Weights of a small transformer language model.
Size: 9 layers, width 256, MLP 832 SwiGLU, vocabulary 8192.
Architecture: RMSNorm before each block, rotary positions, no biases in attention or MLP, untied embeddings.
Training: a variant of Adam for these matrices, 183M tokens, 5579 steps.
Each number is 128 + 24 x the weight over its row's rms, rounded and kept within 0 to 255. Layers, rows and columns count from 0. Numbers have three digits each. The size before them is the row's rms in percent of the matrix's.

# layer 5 MLP gate, 832x256, rms 0.0987, rows 437-545, columns 0-127
099:169160145122121148132141171151140128162104116173127153177167119155087117121159128143159130144125157135143132140098158107131109140150104189158140126173095119149141103153127127083189100092116105128099060145144128140115145102150107192089119128129140112081153144114137171146127113173160132123133123184142161136155117126140104139138125124119136103151126102104116150158109119111067113113104
099:151132150115130137158155138133156181161108078178108098132159131123110163136128139137156145115129114184101121173111095110149103126105127143126119084122163122151106110116120131139151147103104115149106147106132132135136172099122086118109141125120065151112146127156115104132103176139125145180095140099145107157082124096123172141132160107141122145111169148145125096151147092087124120144143
098:164081076138094149141159120148089161161118098118102119150146138132130109127168108113141143145087134172119140119139123096128127104145104121149114148171118127111123142113129133094129064114140139128119132093150155126119133114076159165128084130134109155116121114124118135131124146141183163140131142125119134142125102147093159154101140132178167083168157115184130111101115095124113100117140
094:102090097135146199107113123144126140161096142155096124127172187107093123109142102142166114109111149117164105126155131141148088181167154126131158088148133082130120119092118117135148132141118153128085171138129114118108125121085105108107176104122168143147139130108109156106088185127161121128128143132130153107123143108116139151132124106168085129094148112148164063156148110128148132164144
102:118144085136132131136141096090112146147110158134118111114127112087129181138135076114119112126074079101118118148116120159163136158138140134130132080154109124104105111128133175137120140138167143130103178116152126144130153133147134137146115140151148157150124138153150119160107167133127112129115123115162133129134104139135090110124091097157128124136149109130138109112149098125084101132149
098:132114098175121150170074134166103119147130146100123119179117105100116145107125151147141108133131114163092107127113091118081133165109140122103140119112126126131108113109113135134135104134080142107129137126116121117172109132111142147116118152082139149085112134155117112108155083174106109120166137125131127127143125076116161141149082086106148123130150136103134121121136114145152128126151
099:141063093149114141166146099135129094135164106122091115132128134119080148124106126170077147086081144131106124105123113174141114118112079088138143132119109122159118125114087134108124083102137163114138124177137128110181148148127146155121169113109145103083148109118124153085144110159115130124118139113126113129151135103159130116126114105085141096138134169146143114181146138142105121161091
090:151124113147111160108188153121153133106149149109135051117148188123122123109108158138124119125186140129125126139113187127147141157120150134157102166103169137141121131116109140112155118089174158152153129111160165077115126148124122160090137202121155170126152115138162161125128107157140139137147109106163172116104127081136115135156144140138104158146124123106104141089117079143115143132130
101:149071072127105114182157148171108102117099139124104122097126132108099112154164113115116120105091121129106107121151111129125121086102120157124192146121141135120175141114110133141144180081124126119128144146133076141186144123141150132093127091084142115133133121122132106104087091140135106100160117135131094129087117117096049088160143170141127106117123149150116118114107103091107104140155
102:134163136118124104106146103133174088154121173147100130139114124135145134092118167167153131144099114124108108146112149144140152108123117142146139132111104106113138115147080135128136131103140134135171098165161114131127128149148108130132123142142149142108157087103167068121124124134102084127094124166124086151118103138100135135147129126158133119166127125120135094125103076160143172092149
115:152103155143133124137124160177111140111137087098125135109158109079065162130154144140142113098096206128120131157110117097069155135148132118084121132112158128130113130164122113139135151159152122093082145108107103125151150159156108119121172149144082108118160102096121137110110142136128122131123113089135113140136142104111130125093123173114107124161147135140154154158092106168150104141109
103:125092108090130096099111105209127122160092158128148126118125141093130121121111126178132127129161138148110154133110133116137180111132112122157134125100157107138130130144140136119138152113127173121137172138136134157150137106098124126131104118160096073070168107116123108154138122067107131155146074159120124154114184107152138128157138127118133166099120164145166123091090099103121145144073
108:085171094130129175140137107116112123126153077150083097126098140140141132128155152116111146134192135115116136163090084130159139155139133141109076131121146133123124146108155106120097114108127085095149116129135144107099136113133104128136112131138127105119137117145181137142135093107133133125097137090145083126097140128128164194146141127139112128090139149112112152144078100133158111119153
097:114107139147126135165098139120113109158098157131140152130130157125108150122104119141086118114137198096117111157154122112135135144134115127127136140119091072117097137162124166131172123118123097107125104146124149114125126106043143092107156125114127144110119131166120140113149115138132148090087080101137143110142135117161105100109107124130167115131129095116147145132111147128128172160132
093:120124132121148162143140147147121105133143144158108116129124168125116094110131135100131106110170131131124136140113135118182136141143117118120113144102145124169110123130118094145099160102182148101140143094148164074118171133092123163143116111151135141124101142147136113139108151134142111093117105087141103133127103097164136161130148157137146148103123154184109113160127134169094158164127
106:184152129124128130146112138128144130134100111108102087096150146136133131136126140103167131096119108107120095167129113104140170114095152146121093147101111124117133135154104102120157156130123121110142125112139103174152113150114106109143133127123088143086117118148127100083126127171148099116146107147144144160174098130111138180065092170124145092093155158143141130117104090140128164131164
089:154121102131159098146150094164054162133145086068126139102104134135094099142138135158149130120161097104125101169148135096164115117113180123104151143127114134131105167100128164144138101131130149113121145134092115137096127110141086123117093118121062116089107159127139097138185140090156135084135138125116149105099155145099117142133126144164105121144129155153123105102126133099125086181148
101:122109137118100127076149119135122104147125149129109098107212125137097082128124092118155134128146147141132160157159101111105186138108132123077075161121093110121102157154132136155112127135111116142114105142162088115150134151146147140138150131133137141127136112128146144109141103155119143082143113106132085113162111092103134103144110137100144112135149121120129103163142104149119178139130
091:113126144139088117135197118115106114144099164090102118120104078157145165135150082139102130133074133107130102148132111126156132117166100101121101099114140142169078121151115122122149126107103094126126127121115147143136111111106126126126134102089155177108114168074171151108137165151160119125082129133152138132102157140132154097123121107120147132106175126156107124120130132099114120129107
105:119142065118119168107139171111138152168090153099101136160135109117149128134111157132159106143126162115079122157160139110114136139113125084125095120123121137096124130165115153092163132102142159132139140106148137168122101111112141088111145138146133137122134151106148128123135121091142152132105109164144140111148162085152144112132135129111153164136123128107178110152118117154123109110144
107:143143104116087118157145102119119112073098149153143092080124135134138119102127138161123131134125141130094120148142116115147093110142114121115143128150098153163083149116168114127094140101114116137110171141131151127131128112109167154103145171123060162146127122154147166169135130123144147102142088125114151169140149117153096134109081117144143126079078156159160157087110112096110148175153
099:126113168100100136163165128153178109127128088149166107119140151097131112136121137139156129099158151094143114128131114151144113123103109125147141115120127105099091162165115120128100169127132104147147123133165127107124103117147132112104115132132130158096124139151129148127109157132130145134141127136145133120114129110142101171153116184105072126125138129169112116115133097084110144116158
104:155124146111135152146122103132122101122148125088147162128154110132125142087155116136133051129119116102118121106159117100143158118125170147141162161164106143169129129080101141119082125128116086140125103118118119118134140118153105132095120130142109089146113120113165106119138107160167142101091149108149089164124129094107112155156154095144135086124134138131179127154120077134150117174141
093:142161138113105137172151113110113123140112148176136090139120155164132108149152167139139092132103119126120138151109146111148150154150183170116100121150102179143120121089158142150139153093128150100108131168119151129147124136140119133143128100125123127120121125146141139113118117145155146111171154110136153117102135135115167145109109120142127115131156107163142157153153068123142149125150
097:139119095111162162138145071113119137118119100181143137100138107128117156100115128153143084101143095172108143148104119151103112121141118172114104114112104119175135127154125163165153093107100102155135144104154156111152114106132094162135134151090129125121110150146197073135148124126180120096124134171133093114083136115125144180090122165118114157125128144133108156111140118124158112141139
094:149127153081087121153108191135153163115133115151087099145146097112130114144156129151105133099145152089141146145150145132118152137193099147132156178173094137120102138154136111141117122122128112138126152093126147148138165139165129136110138089165067133137112088157115124091107130106124138108130097143143126117137119131109126130131102123118140132090111166121120130141101075100121136110193
098:131140113131100090117101118126104131140091158157088137110140108183125092125148142177127093135162123171168083158119066089143142123141150131119097157107107124140106138133133134141126105162111096131118159141127152131131110130105109117112140155169152144153126159103141145110153180134151115117130106130120178179110094094144162147157139120120079174094129163123156099161138103141127142103189
091:120107114153107100145144106134100173110110106124141137138119152098116118099157140146199134154137140120137107148144143139076197145129140111082114110163136103120127103126121153128144152145097094152155126115127117112130081131068129119139165172148094137118147096117154103109097063101182191091117110140179124144167100130142115148139118127119076109142133139112151122092127103120117150148114
104:129145088096121100082112137162167135096126110147168170123163157135130130121124128146133106131113136169101171160146154136177094145124151091125109128140150140168083112131107124127100108157093156121124145138103140127134091139143134167090132141163108157161111122122114132124093163092117148082162150128160130136101146068123073149110115121111106098155070120131133122128082140156162157150104
101:151114108111136131088120111127136104127130152102122129115191119127114129111106096143140163149113101154104134129141153117124160095102081116157158149159123106100103123166151174109076109174105135162134130128097117121107136157083130123099148121094151115174107122093113157148139115115163133138111077139148126126134152079152150114128114122135134064120132117127189107135143121163118171099125
093:147139100144113137149093108110179126147108120081102100115102105094122136127116111142130113132133154111133080157140071138094163125144156140159145105127100144167171161095106156099165139128142115108132095116085161149153178137148134130098114140157133129165113107092127125143068116136137155136135162103126117133098135150141140146147091125072100110137112109117182099112117104149175141118099
091:115092134131130136159106106086155076126103160166120126139137134151137133104137125100133118122128115099092125137100164138153133141116122168102058109084125137096090138158126115110117147108124125120150095128168116124148173124135138131150132137097109127106094116074114119122159161134134160107109155108147153126116161141156120072162072173170160092117188154137099120147120116107148063126133
097:130129135124138146126088111085168143119136123092114107122141118142120107084127149154079164143095151123129085145154141137152182132154113106129155144145131146112108145126106138132167105091092078140145076160106146146120136168117145121139082129175095159149165078134157114121151130121149144146135122138140116104144172116147128142143075088113110174117122163133156144098114094127139181132123
102:167110121128096122116149146137121110157076141105118103137110159119130146114110132103157135130127143163100150133144105137155126136176145101135114139138127113153152141136122130095115148109082116164116144113083112130097127121115129156108180112177090135104081143130129116128121135146080085115159091106161102132092137109147175086141130132137131127099128130101173106152107102104134130126102
102:132160145123129159109099164095138154093063086107141152139130121111149110152148084148110144105107099182103128156131131149090154143169132128122123095172121094121153113111131134124153159121118100131139115112120097161117131126107161131138160145111113110126130106136109149174164142147149142093103174113171083147119170138138103136151144114100114162147141127122088157137116126143144145144108
096:133147082114157133097116127160142132111151078122150129120145150140123123132117141134089119112142133126126137118139165126127120143142159115129114061119111114141113148131122135161122096123128142149159139129108153158174127144148166094122112148131107096144141101141188124123107086137151157128085145101184124151098139128151105124105084145139124154125111132113140148119110102130166138106107
088:133120102125144153109142121169158127127147189083113153149128118150117106089120139135128098094152157127140101164197111129109100123135114167125137188133122121110137114097146102133097095096146159118074114143118121099094095094164099145082146178159130130123153101102132122128173104147119150141129099169137159126136112130134116155119103101103166129147127159134133161114124125135147085127138
095:160160161118161113155121147147144113104103144137163121128129132100112159141125176120116083112152166103111113151124108134133118148117170158097147142148144138100098107130085137134123090133128130112089126132133152171123132100137117114132114120119100126146120144149112127126174087108134156104142127129149107122121065168139125136124159136103106145109092140155136202136116124129125138148169
103:140130141119139140140143131132187125151118116141143110121106141126120151127139131097189123125136099131111164130152138136092124131132131107177091141131124090143146155147120162132160164149126147117146138122153108131120112170153120137126111117192140130124152170172118112122078176116125127101154123115196178130110082086139124129108134125140128158157127117126138101091109139075115167098142
099:194101164113162115159160156191112127155120139162124122095143144132139126143168152137143167142118125110102094162116097139116127092145119155146126117132126097156114155131108157122123123112093084120156142136109164135128130125133128121097097143144143122121144158134122134148102118136115121088094120097130090101161091117118085118107144141119112135104124152113093107109122101087083108147129
099:141173126135117124089167129133128118136105149143137126158132168104120154107114154114113090121126099079126121137103085097152144100150140112131146138115112147134140144104153123179131176077097081105110176099140087138117133129135132123124153175141075133098130150108145094133139105132130136107129131134125129136140096119160117144164134103113124156101144151087109113085143105142119183097129
094:139144137132125127130133097128128131125108105135118132113154129070127162143105112142132080120136118149082078133150132137126171148170193117101064127137103145119114132120155123084112117155115135108162183107085127112174143144112142144121145133134077121096127123147154117109142099104148116124124130158147166168131075081126154133153139143122149180112136103108133136146082134146149167134118
105:109104137128047090139145113139065103145138154109118109115136155152082147095098129127121146071100158096124097141145148115133130103153132108103115116105134110150127154139102175125139121081114143130121147117084100113132145145086106138072121126166113092111133116135165118119092148150117087127124127116137109136117102097122125091121085142169147121136125106122148072132104149139125137145145
098:120112127151136159083109135130092094162114097113160130140137153112118112127103116134134155138124116142122125117157105116147153154142192135142095152134119088183152120147149137137116105157096138160164085140117119151111095131141144139086098132133104199148111110114080092128126127140115130089120127107148137141162100090150181141116094108142135121169148133166086123130117121145128134098101
107:107161162096090133147147166123140109147118129155116126092133146159157161162112120106120107083110110107109166132099138149119119129103103105133116142159138134130084160168082160106111139109140154104136099143139118132126153134160135132101139122133109186178091138119133122097082138159145121096102101082153165149086118127129108122165114142144135130131162112137185135120160132128127136129145
100:113100163150123145128147127156165165135124138129163121144151116126114116097163160158188106112137135110117136094177138105103136170130111132115132084091111107123125158096127088124098139079118122158167111117140117130101117121112126132192136151136139124194128098113155123107126087145155149106108134092167109126168120123119150155139103134112126133125111109094185091134155098168130123139147
086:121166113103116167111067146144163094129153110091120115163155124125124121125135128107098117106104149091122140141134125138122149123138114089127084107113091099123136177125120161076117117144144149131122113146120135100113148143110134108134161158089148112132111173147139145127132076125151121128106146086140166125162157155112088131098171194100064126139151120148121126106139077115143128127123
101:129117127170145094161111078111148128105165126094108118100141127164109105120133113133141130131118118129103111102136163137116085148081126114126148121139099156133078168133125099129118113138142105115120148112093109098112165100156118178164177104117153132159134119145151115108115123158167136099086089103136110128118126119159141113150110118113138128122163106133157163132162089112110140136155
101:188128115085105141102133139120182092153136130132102114143118153157103100128183101144138123123149105135140138135157132074174135112137170100121107144138149125177181152161129159111129150129133148114085118158108131107101131154049159162117158151092122107182144122126116169144128144125110126087108124091136102161136132090161100117146130163142149104115156153101155108089110113113101149152113
099:125092111135128111126146117126129133116075132120097142114109144123147164111138083132087126120148105158115109163061144124148100112121144071123159123135108125120136132081152156134136113106099083124134157099148181131186146138169157171120150143128141103179172135117173122141155134127140148153113129148111131145152149189126159194139094155137110106127129127117147112065104158108158163152136
093:134122101119098116089151108084136135110142097140076135122128142139143118124134129167125183115116105105127133126154116121137099152151140131201149126100099142172122132127138109143114145090100115112146171120125195099145129141140132095181143113122124130103140150087117104128122133138132121128171121111156135178137145122128103140115127113131177174099137176133156122119126133121151113160128
107:127132128121139146122151145126144111129153111150122117131110091075119122150108141169146123118156109130132134133081144106110186119146130152113146100139134095108174115114189134101130134142131127144171137117150127109075128124104116149107043112179150136138107101151127156176114105076132151106134087132157133117114119135149127170155149140130119137088079126177129135100099117092124115154102
102:178177061152104132119113116123128074147113112147123105128126122126134116128170128131123127121159121164112132140109128113151165099148193149100119129143137129084097149154157131116141094143155095115124149121131141126149110121162133199103104176134151143087115105147156145119102102127126135087147146127159141136109183127163096151134117129124162148117108144093131135122093131107146185141097
093:154117114114122136182093140126107099124138118135095104118150100126136134129138119146163149093136164121096131181131170153115110114148134119127129112109137107130083174117151101114090106128172179122115126128152145120163142123120111142139149146105128140095164152094153115138108127162156154132090152125123166150116117134176114180140105159134168107101150159167109148133124121110086131144166
100:177141087139184157120144133158094114156070120145133134137110126091127117151097126122078169108165115116183117128122080122150116127115167116173162149151169147136125128103135119129137144092178131091090122142153165108130148129132138118134096131095110109136158163157120111111161159113158124127081117144134162108131137177104098167143100101134127124105156131088135133104127089141114114135172
099:115129106159095115197135142132125148115130107121101099100122143088111141151150110054116147148143122121175128124099093082139165141118151142123093120161101097129154172130145118096155143143099130066147135130129170156101215102087114119134178082130117125136126135142180091109134162139117148126118126116128147128109130138116101102160106133133120119124152133110143106148095082120108101132120
092:158103119113119118106139104129107103094123118168141150125116129115147168111098120118149124138097102157097122129124136100156086144110089108112107127142127129157120091136097137113097125110106068133143124119124133051147102095105134117134162110154132121145127079086158162104092146167150175119144099109160145165100102133101177101152108142164177109133141143116142105138145119171120123108130
094:118115123108081121134169117086130155135176143072133162116182096087091126133107144155147133141131104147154072106134133112149135102139141148136138128121133129142135107126104138098151145110114126113153078144140146141140155142129163138118176103140107088103153151140137145121089120106144155157153119113138146139157132120132128170102101096125170097093136144122159112105150139136107098166097
104:130082098095121153104152143173089152127150139110156160098124138117111153113124098157152124133128135104133112129079157152114126116107128152103119139125123101109127159122136132116095098151113124096152174145163137145174150172149160183129135114138112151086126137101079103145093106084114154132138156134113077119109111124113110153136136118124101167138140151126136159109109154093131124130137
091:137087138122126138121120162120129081140132142097139167111153108091139162143109142135092131110121149134061095144127186169153140129117150106136140124161156108145124144160093137084125142161111130098170180119123165140144115128123129172120162124174175171160092147096169126131132134126085105157148102089141150148162155093089117113097078121116127166118134135150117131137177100111141144140111
101:117161126153130150138176103128097115123125143086138148104113122125116146140143134077132150120152122073147118138124117127157136139138110119127155120130133062123096122135116100150080166104087125143139112109087132145143100144073106164106169100127145113118115159127146115141131133112142082120103116129118146126104181126157156119103112090088117084134171101126151100114121106138128145130090
106:088128127134143115137149143168148095101123127130108082089110150139094133113120122126106095131086136095120147175122127127142121144103104070124111162120175074138088145135109141112129126079134074148146130126093146118097126144175117138087197139112100146160115103111103125111115101173139151090162116147164140145151123120128139133107114133141113137110110124143141163179081108115118142102083
108:166104118098129083111104146200115113140128104166093112117140133146150131078092104147095110117159138154140160176123198150134125130076131144099146129186125081128155134136130110152134169130119098116127107158083141143144125170154157158167139127114121126151114083131151137130102187161107158131148147142179110116128123099136176148137156114093125152109084148097147140123141098112129100143119
103:138149141134112156076142073139095111122138147156107132108123136121108119150102135149130140117140102125117184118123111144157082139120130101153138157150165115162084138104156122132138125098159113095144138129090092134124131104117139140159154141125126115116096145150110116112059153111095132124099150151131124133134137108095157171136104138178102149084147164146106117100159094098159160098128
095:162135101136099088119137137131128152185143120102090172115108125122099129106170143140113139156146118123101089176145101112100103146128144107120129135099098114107113124167155117136122092103146164120158129168126136129105179120108095144099135100156133191182135122142127098117116131109104146166147139182176149144134143151127083140118113101125106114136107102111113107111108097094106156148103
087:141112088147104166155137171116102134127105116113105132110110150151142166119102129122141113154132193143088134142191123111156147138141128108127138129135113078185145205111144086060105138141113155101137102138113151167155105129113171177130151143170134141116145163123158093113129137142144147120131138135143157125128149095107125146102123121092141139095182144144135109154121129114131096095127
105:136135094145121164148124142131133094106080110130164111102130155115132139095114146153141112096113117133135148133121135147118157169105117113124124124123110101130118112097136126143123136134139143126119121149106137100175151105136145166113148145123069112082116090142164168139137109166110100131117161130155179126162116113091133137103085112104145121139173175136127159087101099166140154109141
097:137100122102111152154174127126131143146182179109144136110160103110119153123087140128133102128115087107147113139145113129122108111086092075131126136113193079148141123195105133130102156102145145145130151088122130135132150132127164196106149133149096101130089134115147127091138125129138107100133133127123095123100141064102108162092135126129119145119126141132116169160134113151162116112099
092:141067087110080106163109124165148137152134128136098124092120125132130135146147129141120166144170117156103128147139095109130133133166147147115141123114147103091114146166137118098138143109109106134105100093087154136177128077141159136139108132141107085137115108099090100152109091131121133168124133113169115155135131114147137131142092108076151138124113105107103112132128089129095111126110
098:132136146158092120137151103119088136173160135151115106110119139159095120135121122142153099084138143150123108108203149112096161124135152088152125181139119092135150119142149107126125143138163089129130113152121127116114142073140139147108167147143128116103154120119145107133116099131134101143106143172124161155125165084140113161132078150114113138128174150171118116103113096138113144155109
100:149104098187142144096145098157128103133132100109109142100168149117100172157115166145140129084134148172171179135127107129132135132155113110146114168077159090126088153143103152075117102118087152170164101121110127123143112167140102160141122123142129140136116138109143139082131163134081136152129084100163080100101122096148126104130138178123168167110155156133157124113115086132103144144092
114:135104100152170111097119158153145138145182094128095108144129101142111152143152139145153120157190129150131108112161141106095113143135129107118171126084129109152093151132140107106147145126149095105129114090135116144090116140102132155124121142194146112120149100140135132118157128133123104076137137150165162136105081110156140120107128135115150103114120181110138151147145090113164145162109
109:154116136135140144138117098093165137137109125142115143117117167114141163103140149114136119155132125132173138166105155135086155123156136140166133145128159116144164129134155103122190125124120128100135122139143112145102116169107098156140120110133115094163173104096118142105096144148141119113078080079134102120102121112146159157138143141105160165094126125126101122136102088122165085102103
092:084125098128122122120126123137110102128103119125135143134139161108107123162175164125126152135158129099140128145133113103108110151195179132152086136089165112088137147153128122132134150110142136104131112090073136092169147135147167139111098084132128121132128106143127149119121092144159127158152137121145108137103145106121067189146090129133107183105112137127122111105081103132169120138157
097:125114117146147137154149106125105100115133145177090113104131142151068127118112110113137101152120176116142145118112128155145172161127159127113129173142097150088126137177164151111106106095159134120129153118085137130114140125151116165169143118145128155107109090139139127078126119157094110161133146095159079169119130128141128161123164134122157129107130121113135128110131109172122150127091
095:137132119131133134162139100129151104166130118155096114101121099150129153115139121134142119114122141128133115123137135149147076123156090146165128137115157085146132140119120127116162134114191078156134157132111138140098161145113103134115116146160109154173115129151110114121128142138121114137141123091196131124116156109135105167116092189157168126111127133148158122152103140123110137142112
115:158111145140147077121141145107136122176099120126123113080136105129114091171090107160167101131174149140125110146103119125113129146145124163124109119144122103152105118124077157099160149140155145103114128178113106169144155112141144121097143153130132127124129166105157128118126167132163083104130138140147144149127120132136112082162104108128173127059145151139153087140118090099131157140142
101:156140083127106102190137113113146106131153131097095120099137115123147120179075185097122123092104084119157109154133122133107151147130138061156148126122106172164095098103134132129126116126102132134074130155145109153175157151071109143138137120095112121112130123153108109120131187159122127120119127139161187135152108142110114115128110120157132103108151145127111125130144081136116165130039
097:115151142195145140107102119136096086158112075153129106146131150117157175129146128112135139106123148116137076115135119142116141159121179120157141115128084138148161138090153126099158146125152107138121137137149156107190151134135130106154111142098123124125135149133138162156159126144170128130100136148204138142223132129094091147125123138144098140109178120114148072183145073108163131147146
102:110137114104109124132111116147129178093143148114139138113157115085101107094127130082132110167097073157098108156118110124117155073132133120130152117139108101143102114119100105115155117117125140136131114114100118141072126114107086158164149140133116110138120129121105132154149102130142171152110126110157157158142122138117137119116154148141095104122161145147134125099152129112135122092097
099:142158108149134155105176161140161133152118105135115122114149136184116109135139142106148145098167169140105164157111117124104135150113123147153090134161116132097131112146133162127136117127107158116154092114120136118131124126140060162147170156138139125148145143142162134122150131155169086115114073131147142145136127103147128116162097125188179117132135142156145090142128104123120159076106
101:136120119113144135143108084161130132099079163148158089099114142064132133135117119100129114093114095103140122105130113146139158175123141111099120138074146135167106155141163156095114077149105139147153151110118161117100127109109098159129132148145112097116132085143124088102108090122126092092094081098136099145119101125133136172111164150136108155115138130147133133137145080079130097106119
093:147124077166097158094173129114146109131128108103102088124143131097123137154091172120102112143109144137139087113140185149167143140109105079127141133104169122103153148154105073138110112102131159089129142145121172081132103124145076167111128118165180130121143114115156124087108124084158149105128154102124101150136173140112087147099125158128124146149131122135124110117164107132142144092100
098:122149111184107153090121144118109109140128154143130125162162152141144171095166134141126125092105181088177138150132107139114068151104152132143138140153125102157117150168139160122168105112111142086079128158097096133112103118134108111081161162157149141128149105065112151129126102097118140132120121113145115125070152103108136130175112165165113092118129125129175177109143124122152141112091
088:160136162110113110129101109124138157115133139133182127119166156138112118171167114068135102089159143181143102131136109164133173122139118086097137115140157071110119128104131123135114102166141117102115147181157117115147159088102134143143157131137129117162107129102185155130099139128171094139153120121113130157147122107148077151128124083118083142114163115122152164120171115135113172150124
101:179106171117155116118101061127132114156119088155147094110094154156127099112135090133125117105119101090154117112115158172112145127117194147117137099148117108144096136137133176095095120099092134113180145133131143150138143168128120190090077119102144149100107093140116114109103131134166128104139136100156152164113123138155150141166091143156123144122100101129177092132119118133079124183128
101:171114152106148134106167120147137112134129087149154164130131119150131083158134150160134097143134112128139115201096161151168134126097118141100099146150155176123156144146123119134153130097119083084131085126123110110158134121112113151169122148127141173127095114117122134084075158137101106152136127105140134135110122145077178133131133169123109160111116137162152128101127113102141121105178
088:107163125128185130141075125136121116152129159102108095119101153095078127119096167112113131148114098159126104177106139108148158139162134121169122112121147123129081112120124138081136145086128142119164116112097101113171163139083143138098113181166125131153136121122124155099124155169168156111160090130137154119161132123142101149126121121148130124146154082141186121155139123105132154129103
107:119137136181134153119140153127106082117156120123095140140120125142114132154113089151131115155154169119132129169120140139116167137127108113155150147109116145109125149174097120124141129108068136144141128101113121162131130096140081138140107098163120151147123122169135107091160154140143126134155119156130115130087123077130144132162145103114100147166119135177174096140136112087119165159117
091:109127142121116124164137112110094119147164109078139142115143139112162136112091141127125085166081069090112116127147130125110161154135076092101151148087106136135139106101150133142157166117159137122118112102114089131124089153132134136123115112121187128160121082160134143146119107177125162103168168156145162148140096120094126153141111122088116108111123141123142085126115147149135121130115
101:152132109099149079109122130132181081111166089148110146140117135113117114124109101132125154094100119152174143145105111136193161138127137131129121145180149102084095143095103157116159095126103103065079137116154104150160136140135106151065096152129120130135184085121139150127104135131103086108117121091193135155108107153182135137146184150140123127136087160169111148075091121135131167150079
100:147119094136085115095133132132148085153139120131160096100100126103113118101161118127146121142099074123148076115141162110134161147128152099134121111086140070156105123129097123146095117104118109128173094103132145098113130163143142123093082173148138154141116101127139067146100156135161115127089125091167120101115107166125079134097145119116120131148129130132109134131106090084174113100137
102:133132141099158131105150119144092182131124112177119100166091102119157124107131146148136168140178103118134137139118129123111138129096145147136151093106168059122124164125107129132149114156110123112114131127145108148167132119069129145090130131135078138134139081111159139116133145116166143134143092124114124129155122133118142182108112078117142107084129144135137074128095098128139174155081
095:106131142142095137131164154156157162129170125160139128122120094127139137146098149151119166097170163131092148136088165087104076100118114118156105147164142166130138156136170136103163097151126160140113152089137125135172135124166130149158108163157120108120104182109113143133128107069161158105161115118142144156130119132120065112166130134166128142101138147151107142167132086120152149141093
101:140095116111102124111132095117133116141107106143124108115112155132129140092128120113161119077161166105100159089112161151144103109165084097105135118104181151127118111119143144130094114123167125110122093129112099143164189153136124129127124169148107155152155120099127099124147132099159122139121060127115127123084128115139161127097152127111129127096099148177143156172101077143125150096101
102:125166139122163117114158130131100124088125132115109154122140112082153081099135151141101141133127160119155097116141088126072145129158149139118105129129159108155153113112142112113145152102140116119104137117090075149146139115105154142161103125128129084129149109094159120169140150104101100122109073093123138153104080131122124121107104133125143134126134142117116148116105071141151146144122
102:163111140162120125116103111109126125106099087133142112119190158126087173145169148108094122101104122098135133116103136117134140144133153164149138124127147146181126189115148108127141125099113130125140070111077117138159131132134103162176081137133111114100089117151147090104169152150122081107153153084163156108127136110131132136110105117137095133147164143133140113117118095155142119127129
096:121127113140085108131179150096119113140130194153124125075118110150124096109118083115134111093120122138141114128133125151141109107140113165153116099131150116078137130124093135123121132117127122167114130131120092088097181101118145154089131108130147125156139112115141181136138121141144156104136083156131096177132108130136147151113118084167103127131129095131157179111152107118120131090089
104:103106106129132120134135158173092129186109169127145162116138100102109182163127155151163096097146178088160128125109152088155157090129110123136197158150151095117124124111128130080139150132110110135121149171119116142131125120141143097124136086166111130115101156068093130098125125132125154128110170136157087131134142086123114146073094099150108109116132148092149122099112109150124175123090
098:142124118170091089071143149127099200107114140157117130150152131138114182143134148178122120139132108124170062159111106134119133115103106094099132148144117128136141139105186127157130155110112129141050117105109118133142137113132127131145150088146097120123146141123099178116148122097111092100107141145156102157097138096069105144102121167112082133104167135138160110115141105112144145135104
106:169151113153137164140140138166108137178126134129140141103146140113124186153125133129132144074155140134129128166110140115135107169142108124118157146130163091125121118135144105107143180123119106098153148110110130113155145146108103146114149129172132146116134140123140145130079116147118106093132114111189103142109139090135137134105120112118085127123146159129135123148108077130147155108128
098:142101160156101137139147116142111110156105110141121087137142140116108119097123113120133109111152098092111136120079137128144099112152158137090113139117168124109128161109143150148183154121155105102112086110145161094098131137147165152142159172176108106110093101117144104113142107114120113085134140109156145148113101115137106159127170158178119122102155132093131142127088135096095133165122
099:104130111144165113140166108082096120127101138176183122087130126151100139049147093177180108106166143109116138152093125100123148146126165147128097117095106094138108142122143117143135141155120129083131098115084127063126162096121153137161111114118157150089104116118164142142144185110137171136130121132155153096084120108090147140145140129127120111083153140125144128105139123113097134117105
092:155110156103109156103104135139138068157139132128129124163129111092133166106118143166130138109132156113151126155127130113114089129117127072133108105084135106138112131168133138068124164158110161106137123072106122130127120133152142137147111116145107175109148154130150131111133158152133132082100130139118080163096100123127129144151135105154147099114153126132147119130128121088087128120124
095:149086115161142134159156123136143114156111099142128142119131161130086160118113149154139135066203162115125129135159133134149140145121104108137146151101129111123116121116134135134130187109141123120126082137102148117136125106143091119149141130123144136134166121102152143118113140141136094105131081149139136126121139120110092125144137164148136106118180145156100145101122095128117156130147
095:118130137085126089095139135125127148088124144125152149105168141132145143121113157130141134096165138122145117106152117152117119135108127171123147130131110168122082082145159099121104102100080172143114096162127136126190146107133146158123133150086155110136141081107124136178144140137154128115136082152138117127120148145136102137131131070137121090082160131112176139145133134161147111128111
104:095156099108150147090086214128152128117132148104127122129136149169106127131160106142136138138159109096119174120117139103175136129138130136117138165112126136113115174104114146132181107107136132155118169102128167104188165133134156113154141159108120111126116057092158137153100103104123132112096119127133122151121096127127113131130084158116146155121123127146127134108086111122124110146114
100:139097092174130090126167100140164107116140107106110095155135142134173099122131137151104166106105115133093101114107109148120093116107059111115147164087170126132137145137132125121106135151145139144146123098110080120108146176127155078088117137122085172155141142107121154139113170124135110146095111128201114099113141114090136147119153149134132115146116106163135125142147113107108117152168
096:131137094182201118082120110144158151146172113130093110127166141142145087143109145155103105139162136098130141112135103131137138123101092157094121140118136123133119119158139095105151147176115106121142164132123149100109111130125137082123129129128107122135108102111112125151157144113154127094101141115146081112097091091140095119178134136164145118114138132171112115137126134113157178145118